From a checkpoint of a small transformer trained on Wikipedia: 5.31M parameters, tied embeddings.
Each number is 200 + 40 x the weight over its row's rms, rounded and kept within 0 to 999. Layers, rows and columns count from 0. The size before them is the row's rms in percent of the matrix's.

# q: layer 5 attention query, 192x192, rms 0.0636, rows 0-8,64-71,128-135, columns 96-191
# k: layer 5 attention key, 64x192, rms 0.0619, rows 0-7, columns 96-191
q0,118,186,186,204,243,140,227,212,180,174,74,177,138,186,192,135,126,204,244,161,176,211,211,159,177,178,195,231,233,108,202,267,205,231,199,155,235,212,155,225,201,243,217,241,191,250,162,175,186,144,181,292,168,204,153,228,172,281,170,160,215,215,248,169,237,185,216,218,197,207,190,164,178,161,176,280,239,151,210,203,172,198,247,172,183,146,125,282,257,198,191,135,220,132,198,280,176
q64,233,172,170,211,207,135,224,213,233,272,174,204,167,239,227,132,174,253,187,136,170,224,211,263,157,195,232,213,184,182,196,203,227,265,158,165,258,200,147,234,163,254,211,193,138,218,141,145,198,172,212,237,270,174,192,197,156,298,236,133,200,174,222,249,274,219,260,220,257,220,195,144,123,194,206,185,244,180,283,211,241,242,200,188,215,197,190,252,247,226,236,193,226,179,214,195,128
q128,083,245,211,183,148,204,126,298,214,192,142,242,237,218,179,218,199,204,231,158,187,204,192,179,175,239,200,218,237,190,181,194,166,173,273,200,212,272,191,122,229,239,195,260,184,229,209,211,247,252,226,177,212,236,210,201,187,198,178,166,173,190,223,236,225,120,165,159,197,216,179,280,262,257,195,215,208,150,191,222,179,256,183,232,214,139,229,231,205,172,220,244,184,190,227,124,137
k0,123,246,144,148,181,250,181,157,289,247,210,232,160,202,164,165,160,214,168,200,245,278,187,269,215,232,243,276,240,214,140,181,229,173,151,201,242,160,139,223,152,181,297,218,232,245,206,221,226,212,205,152,215,234,151,162,240,168,223,169,121,163,202,226,247,261,211,237,180,218,269,215,158,157,202,149,230,179,230,207,225,173,155,203,165,216,205,317,267,223,240,92,243,186,141,130,167
q1,087,178,197,222,216,191,258,115,124,237,242,179,212,167,237,188,210,228,155,203,259,175,179,154,214,183,131,206,164,154,213,215,136,141,217,160,203,216,204,239,195,173,252,233,222,284,166,222,217,156,187,199,201,204,192,250,206,219,166,236,219,168,214,205,168,257,145,170,220,135,171,245,229,227,120,267,201,188,185,189,222,231,215,204,224,211,190,196,214,197,159,215,212,175,211,174,206
q65,091,209,190,185,188,137,133,151,132,143,203,150,243,160,234,152,155,187,251,187,146,212,229,177,227,241,199,159,160,163,204,214,191,203,229,226,329,157,199,164,137,157,162,228,165,209,179,193,253,180,231,213,153,256,243,220,150,248,206,192,262,238,149,211,175,249,192,162,162,190,174,210,248,217,84,229,204,168,209,176,245,192,161,202,260,251,225,146,277,182,225,233,117,143,224,258,223
q129,077,195,243,172,175,196,229,210,159,240,148,151,244,284,211,137,120,222,206,220,228,194,183,223,250,176,218,204,308,132,173,117,153,225,304,155,155,253,242,202,192,236,245,124,253,189,231,202,225,237,226,113,147,148,136,157,201,259,151,185,218,212,164,185,207,158,126,178,208,154,177,162,224,163,186,230,93,221,193,200,131,222,244,207,240,168,220,211,207,221,291,139,188,155,188,247,187
k1,126,162,180,218,190,190,204,247,228,271,181,194,150,308,152,176,181,230,201,172,221,203,185,241,167,185,223,219,213,179,144,188,277,236,188,128,216,198,142,191,183,195,193,196,184,199,169,161,171,194,184,198,241,138,171,205,225,213,209,184,153,176,180,244,298,230,272,203,218,236,203,158,123,143,227,166,218,170,275,179,230,208,213,179,189,192,168,241,248,224,265,172,248,178,185,165,116
q2,117,140,233,247,120,222,212,174,174,180,256,190,224,255,215,251,244,191,99,188,308,205,154,178,200,186,184,167,161,264,232,152,188,158,214,239,256,179,239,223,211,156,232,207,208,167,171,289,151,179,246,206,212,200,208,164,223,184,224,216,206,220,97,236,170,198,247,256,172,197,208,217,210,244,276,137,154,232,164,138,202,195,242,212,199,216,232,152,129,159,167,230,186,268,164,149,246
q66,159,202,186,203,224,259,158,172,188,159,215,209,219,147,182,228,239,171,187,233,243,171,179,163,232,178,113,164,222,202,227,182,194,91,267,251,172,141,225,196,269,144,172,193,252,170,262,219,176,200,194,210,144,252,189,214,224,127,184,295,191,238,119,184,117,182,147,177,151,140,193,250,293,193,175,180,167,233,147,182,161,165,221,193,233,189,207,184,177,179,161,220,218,208,187,220,277
q130,097,277,186,151,237,251,224,181,271,222,163,191,146,163,252,151,161,243,122,209,163,162,138,208,198,212,216,195,198,188,137,157,191,232,175,206,166,293,222,172,149,166,240,131,232,252,180,211,157,195,164,149,225,219,237,226,223,210,226,186,190,157,182,198,206,191,269,235,184,262,242,212,155,250,183,176,188,241,209,253,293,228,238,283,204,158,203,223,212,158,167,208,255,173,114,194,319
k2,116,161,275,229,205,160,205,212,210,172,175,162,202,211,264,119,214,155,187,224,187,193,158,126,223,188,221,160,178,194,260,221,194,209,202,212,110,254,292,232,275,228,152,157,228,167,147,206,254,173,239,226,152,223,243,227,156,220,100,209,169,261,245,168,111,168,194,186,188,96,213,206,247,223,160,230,138,260,183,211,182,237,231,160,217,188,173,153,148,201,173,232,168,237,181,204,255
q3,101,268,173,163,128,225,152,257,237,224,230,221,204,215,163,253,276,255,204,177,176,283,161,185,129,211,265,188,193,208,162,151,204,243,216,239,191,220,177,190,145,215,193,211,183,183,184,189,203,232,211,192,253,211,164,262,236,209,213,199,146,210,221,199,281,134,279,268,199,224,177,163,178,209,259,171,217,148,184,176,238,188,117,209,153,264,162,156,133,138,243,187,183,169,228,178,181
q67,101,209,189,226,193,192,196,271,196,245,201,240,139,179,195,240,268,208,218,209,201,178,140,213,139,191,243,254,218,214,164,112,248,215,190,169,96,270,218,234,159,216,217,197,275,212,279,187,200,300,221,163,174,169,223,204,234,141,234,242,156,131,250,219,139,206,167,206,191,227,205,197,137,144,210,200,277,175,163,225,164,200,153,209,171,152,202,214,159,200,218,157,208,166,213,187,175
q131,099,180,225,196,177,246,186,185,68,213,215,262,166,211,228,181,230,167,237,238,234,145,268,173,170,216,215,212,153,208,237,233,247,222,204,206,211,204,181,171,249,120,139,226,182,203,195,153,211,152,226,311,128,192,244,215,198,187,163,244,176,228,203,248,142,227,168,213,205,154,148,271,194,212,196,204,190,251,177,184,196,69,151,160,185,207,145,226,200,173,249,186,184,113,295,233,271
k3,101,212,181,237,180,145,192,121,184,155,202,260,115,198,147,203,227,163,207,288,187,219,214,221,223,150,172,196,180,161,237,270,147,161,179,274,216,170,208,273,238,167,189,197,229,194,207,210,223,206,158,127,239,228,190,246,218,215,211,213,203,285,163,157,196,183,177,193,176,128,202,236,230,205,216,182,212,192,212,199,204,184,206,165,193,252,207,183,218,171,204,181,198,149,196,198,225
q4,107,205,227,248,192,195,194,152,172,202,176,158,223,176,224,167,159,167,191,300,304,180,196,144,208,245,116,208,162,148,210,247,157,223,264,214,164,155,231,197,237,121,185,191,245,215,190,223,172,208,184,176,160,210,223,200,232,193,190,207,161,200,217,175,189,177,204,149,179,210,246,243,243,182,158,220,192,238,228,254,243,163,218,177,250,259,170,255,178,207,180,180,219,172,169,166,267
q68,095,176,173,257,202,184,177,124,241,195,155,185,248,153,229,191,131,218,150,216,199,155,206,183,206,214,246,133,174,149,179,229,194,240,283,195,261,173,245,180,222,170,152,188,165,197,202,159,182,178,175,156,206,234,303,200,243,239,243,177,210,257,195,205,263,252,221,211,193,212,222,253,203,280,183,300,195,209,165,186,136,218,229,229,232,208,195,172,266,243,244,247,167,176,143,172,216
q132,094,210,192,241,168,176,164,253,166,244,180,171,129,175,245,200,163,224,225,234,240,214,185,149,252,180,170,230,211,172,243,183,285,190,144,181,282,172,207,173,261,213,159,224,208,184,142,186,195,151,199,258,148,208,271,251,217,133,143,280,197,184,213,237,147,187,225,236,158,152,137,233,256,189,197,150,162,246,236,129,195,232,224,105,167,227,262,214,205,210,178,182,178,175,220,220,231
k4,119,181,204,124,147,188,219,258,215,107,197,209,223,221,260,146,198,172,247,167,165,143,189,233,159,179,183,189,208,163,236,229,239,199,251,142,237,243,181,191,163,208,254,225,118,196,186,162,273,142,237,245,141,209,235,254,75,235,201,146,325,244,213,252,172,239,155,166,212,179,177,206,221,251,194,226,188,210,222,169,185,277,172,199,226,177,256,193,258,197,226,191,162,148,237,172,194
q5,138,155,224,224,128,235,169,207,191,199,261,148,198,218,250,170,218,186,170,253,278,195,177,177,252,214,126,192,181,227,288,172,190,153,236,198,210,159,257,237,230,166,217,185,213,201,193,300,182,171,234,208,152,193,213,198,178,203,149,248,196,241,166,234,99,215,179,218,203,197,240,252,243,212,179,142,171,262,200,171,187,208,197,200,209,161,226,173,194,211,171,220,180,220,135,193,275
q69,140,165,205,197,204,230,169,157,204,178,237,192,228,196,248,229,230,145,129,222,250,203,199,168,274,191,155,134,195,231,255,199,101,159,253,253,193,150,244,189,246,91,150,205,164,210,198,249,223,205,168,204,202,230,232,181,193,137,179,201,199,207,212,172,136,212,112,153,164,197,207,258,276,198,206,231,155,225,128,181,161,144,237,213,225,227,197,143,242,266,218,232,193,235,102,213,285
q133,111,216,186,170,231,225,203,217,282,242,252,164,175,134,177,184,166,160,169,210,134,235,179,215,209,202,188,153,230,182,195,241,192,178,111,218,262,191,238,213,221,262,163,229,186,259,224,222,143,199,261,156,231,266,160,170,169,159,243,135,272,216,209,195,261,228,177,233,125,223,185,131,155,216,221,206,227,149,203,256,184,272,170,220,202,244,138,190,160,220,194,253,206,284,149,210,166
k5,125,282,153,151,225,150,196,275,164,125,222,173,265,164,204,151,206,134,310,222,154,123,220,219,138,177,163,139,174,190,236,252,199,195,183,165,266,243,201,196,153,198,179,198,146,140,212,171,226,187,195,220,142,186,250,168,175,222,166,201,341,287,190,197,128,189,158,143,264,149,177,239,281,239,194,275,174,185,195,162,141,247,238,161,224,170,204,170,219,164,203,253,159,206,233,225,236
q6,088,266,188,183,263,164,260,190,186,256,109,247,220,169,222,206,146,223,199,268,204,222,236,176,191,263,143,198,228,201,131,198,127,193,250,275,230,235,176,185,200,217,141,146,237,159,251,133,140,216,184,111,208,200,227,120,291,194,218,155,238,174,221,184,185,177,270,194,216,154,179,193,191,158,221,250,232,207,196,203,187,210,262,204,215,258,196,274,156,228,152,144,196,184,226,195,259
q70,083,175,208,215,279,188,193,208,173,196,193,153,119,160,236,159,215,220,186,257,124,156,177,213,209,231,212,212,231,138,163,221,138,193,228,251,293,145,195,187,210,166,264,225,216,145,162,174,182,183,183,203,160,247,173,208,229,262,168,243,265,225,235,202,275,206,163,233,174,153,260,163,189,200,112,262,253,213,243,196,266,200,161,164,240,312,129,201,189,164,92,212,211,179,227,282,204
q134,123,211,191,152,205,154,240,287,186,200,193,186,272,157,175,150,183,192,234,212,152,179,154,215,217,167,203,178,251,172,139,155,128,217,202,201,238,178,233,238,133,219,173,190,279,196,189,187,234,123,164,230,223,182,208,175,219,218,235,261,219,131,169,139,228,128,188,149,223,219,150,207,210,147,263,250,220,104,222,139,251,170,227,188,275,172,290,210,187,212,129,201,161,171,261,179,193
k6,117,188,217,163,200,206,250,235,225,135,257,190,224,137,177,143,169,195,267,157,178,169,257,177,244,222,239,170,231,123,205,195,197,182,247,201,205,293,185,216,248,239,182,254,171,139,206,168,216,168,146,249,141,173,346,191,128,274,145,229,263,173,212,193,176,186,166,200,212,176,160,165,202,189,86,281,201,186,155,195,210,294,178,191,223,160,221,159,150,163,187,213,143,162,186,175,212
q7,113,190,242,232,139,246,161,174,173,149,222,206,184,207,175,169,207,176,189,238,303,188,186,179,236,220,118,161,193,183,243,194,164,168,230,229,222,150,246,180,276,174,214,148,266,210,240,210,165,182,199,196,180,194,214,159,232,194,160,225,177,223,205,176,152,199,158,189,208,179,228,213,207,208,184,200,208,235,202,212,154,168,249,180,208,163,231,173,151,222,132,173,216,230,212,189,314
q71,129,178,214,151,212,214,171,136,147,153,214,198,190,173,192,240,226,137,197,282,224,193,162,148,238,204,151,149,248,167,205,208,142,163,256,293,166,145,270,198,266,132,158,200,190,219,253,211,196,180,169,220,174,252,224,148,200,195,206,238,204,235,183,170,180,193,149,163,196,188,141,253,279,225,198,198,145,236,119,152,184,129,212,200,209,174,200,157,258,190,163,213,220,184,172,263,299
q135,125,225,194,205,195,218,210,253,245,277,220,193,194,188,155,201,209,169,176,229,138,253,166,201,174,208,205,173,225,176,150,233,204,193,173,236,191,67,213,213,180,234,226,224,238,181,267,194,108,148,225,130,204,224,245,232,244,224,237,175,250,143,144,197,274,142,245,222,247,202,210,146,200,218,211,214,204,266,259,221,229,213,210,285,207,238,219,177,169,202,176,187,244,237,183,211,210
k7,106,184,209,163,260,191,274,204,125,115,208,171,205,107,164,181,200,160,277,217,158,162,209,109,152,222,182,117,227,187,242,183,130,230,268,231,171,210,270,205,205,197,159,222,215,177,150,148,234,171,193,194,174,194,245,201,175,217,189,249,221,209,177,183,165,186,202,184,212,138,116,255,248,212,216,252,150,233,180,179,176,240,251,183,179,194,198,198,171,248,171,279,186,184,211,218,166
q8,099,237,170,157,157,206,180,246,187,205,245,181,226,281,221,180,236,235,270,154,156,183,190,291,117,156,220,195,185,187,174,237,227,170,164,157,199,260,201,196,149,197,186,210,149,207,183,232,234,163,182,244,257,212,203,258,139,204,140,217,231,122,188,265,243,225,186,256,183,236,151,241,222,223,201,175,234,164,189,206,222,156,136,177,185,172,148,163,187,148,257,205,207,240,136,155,174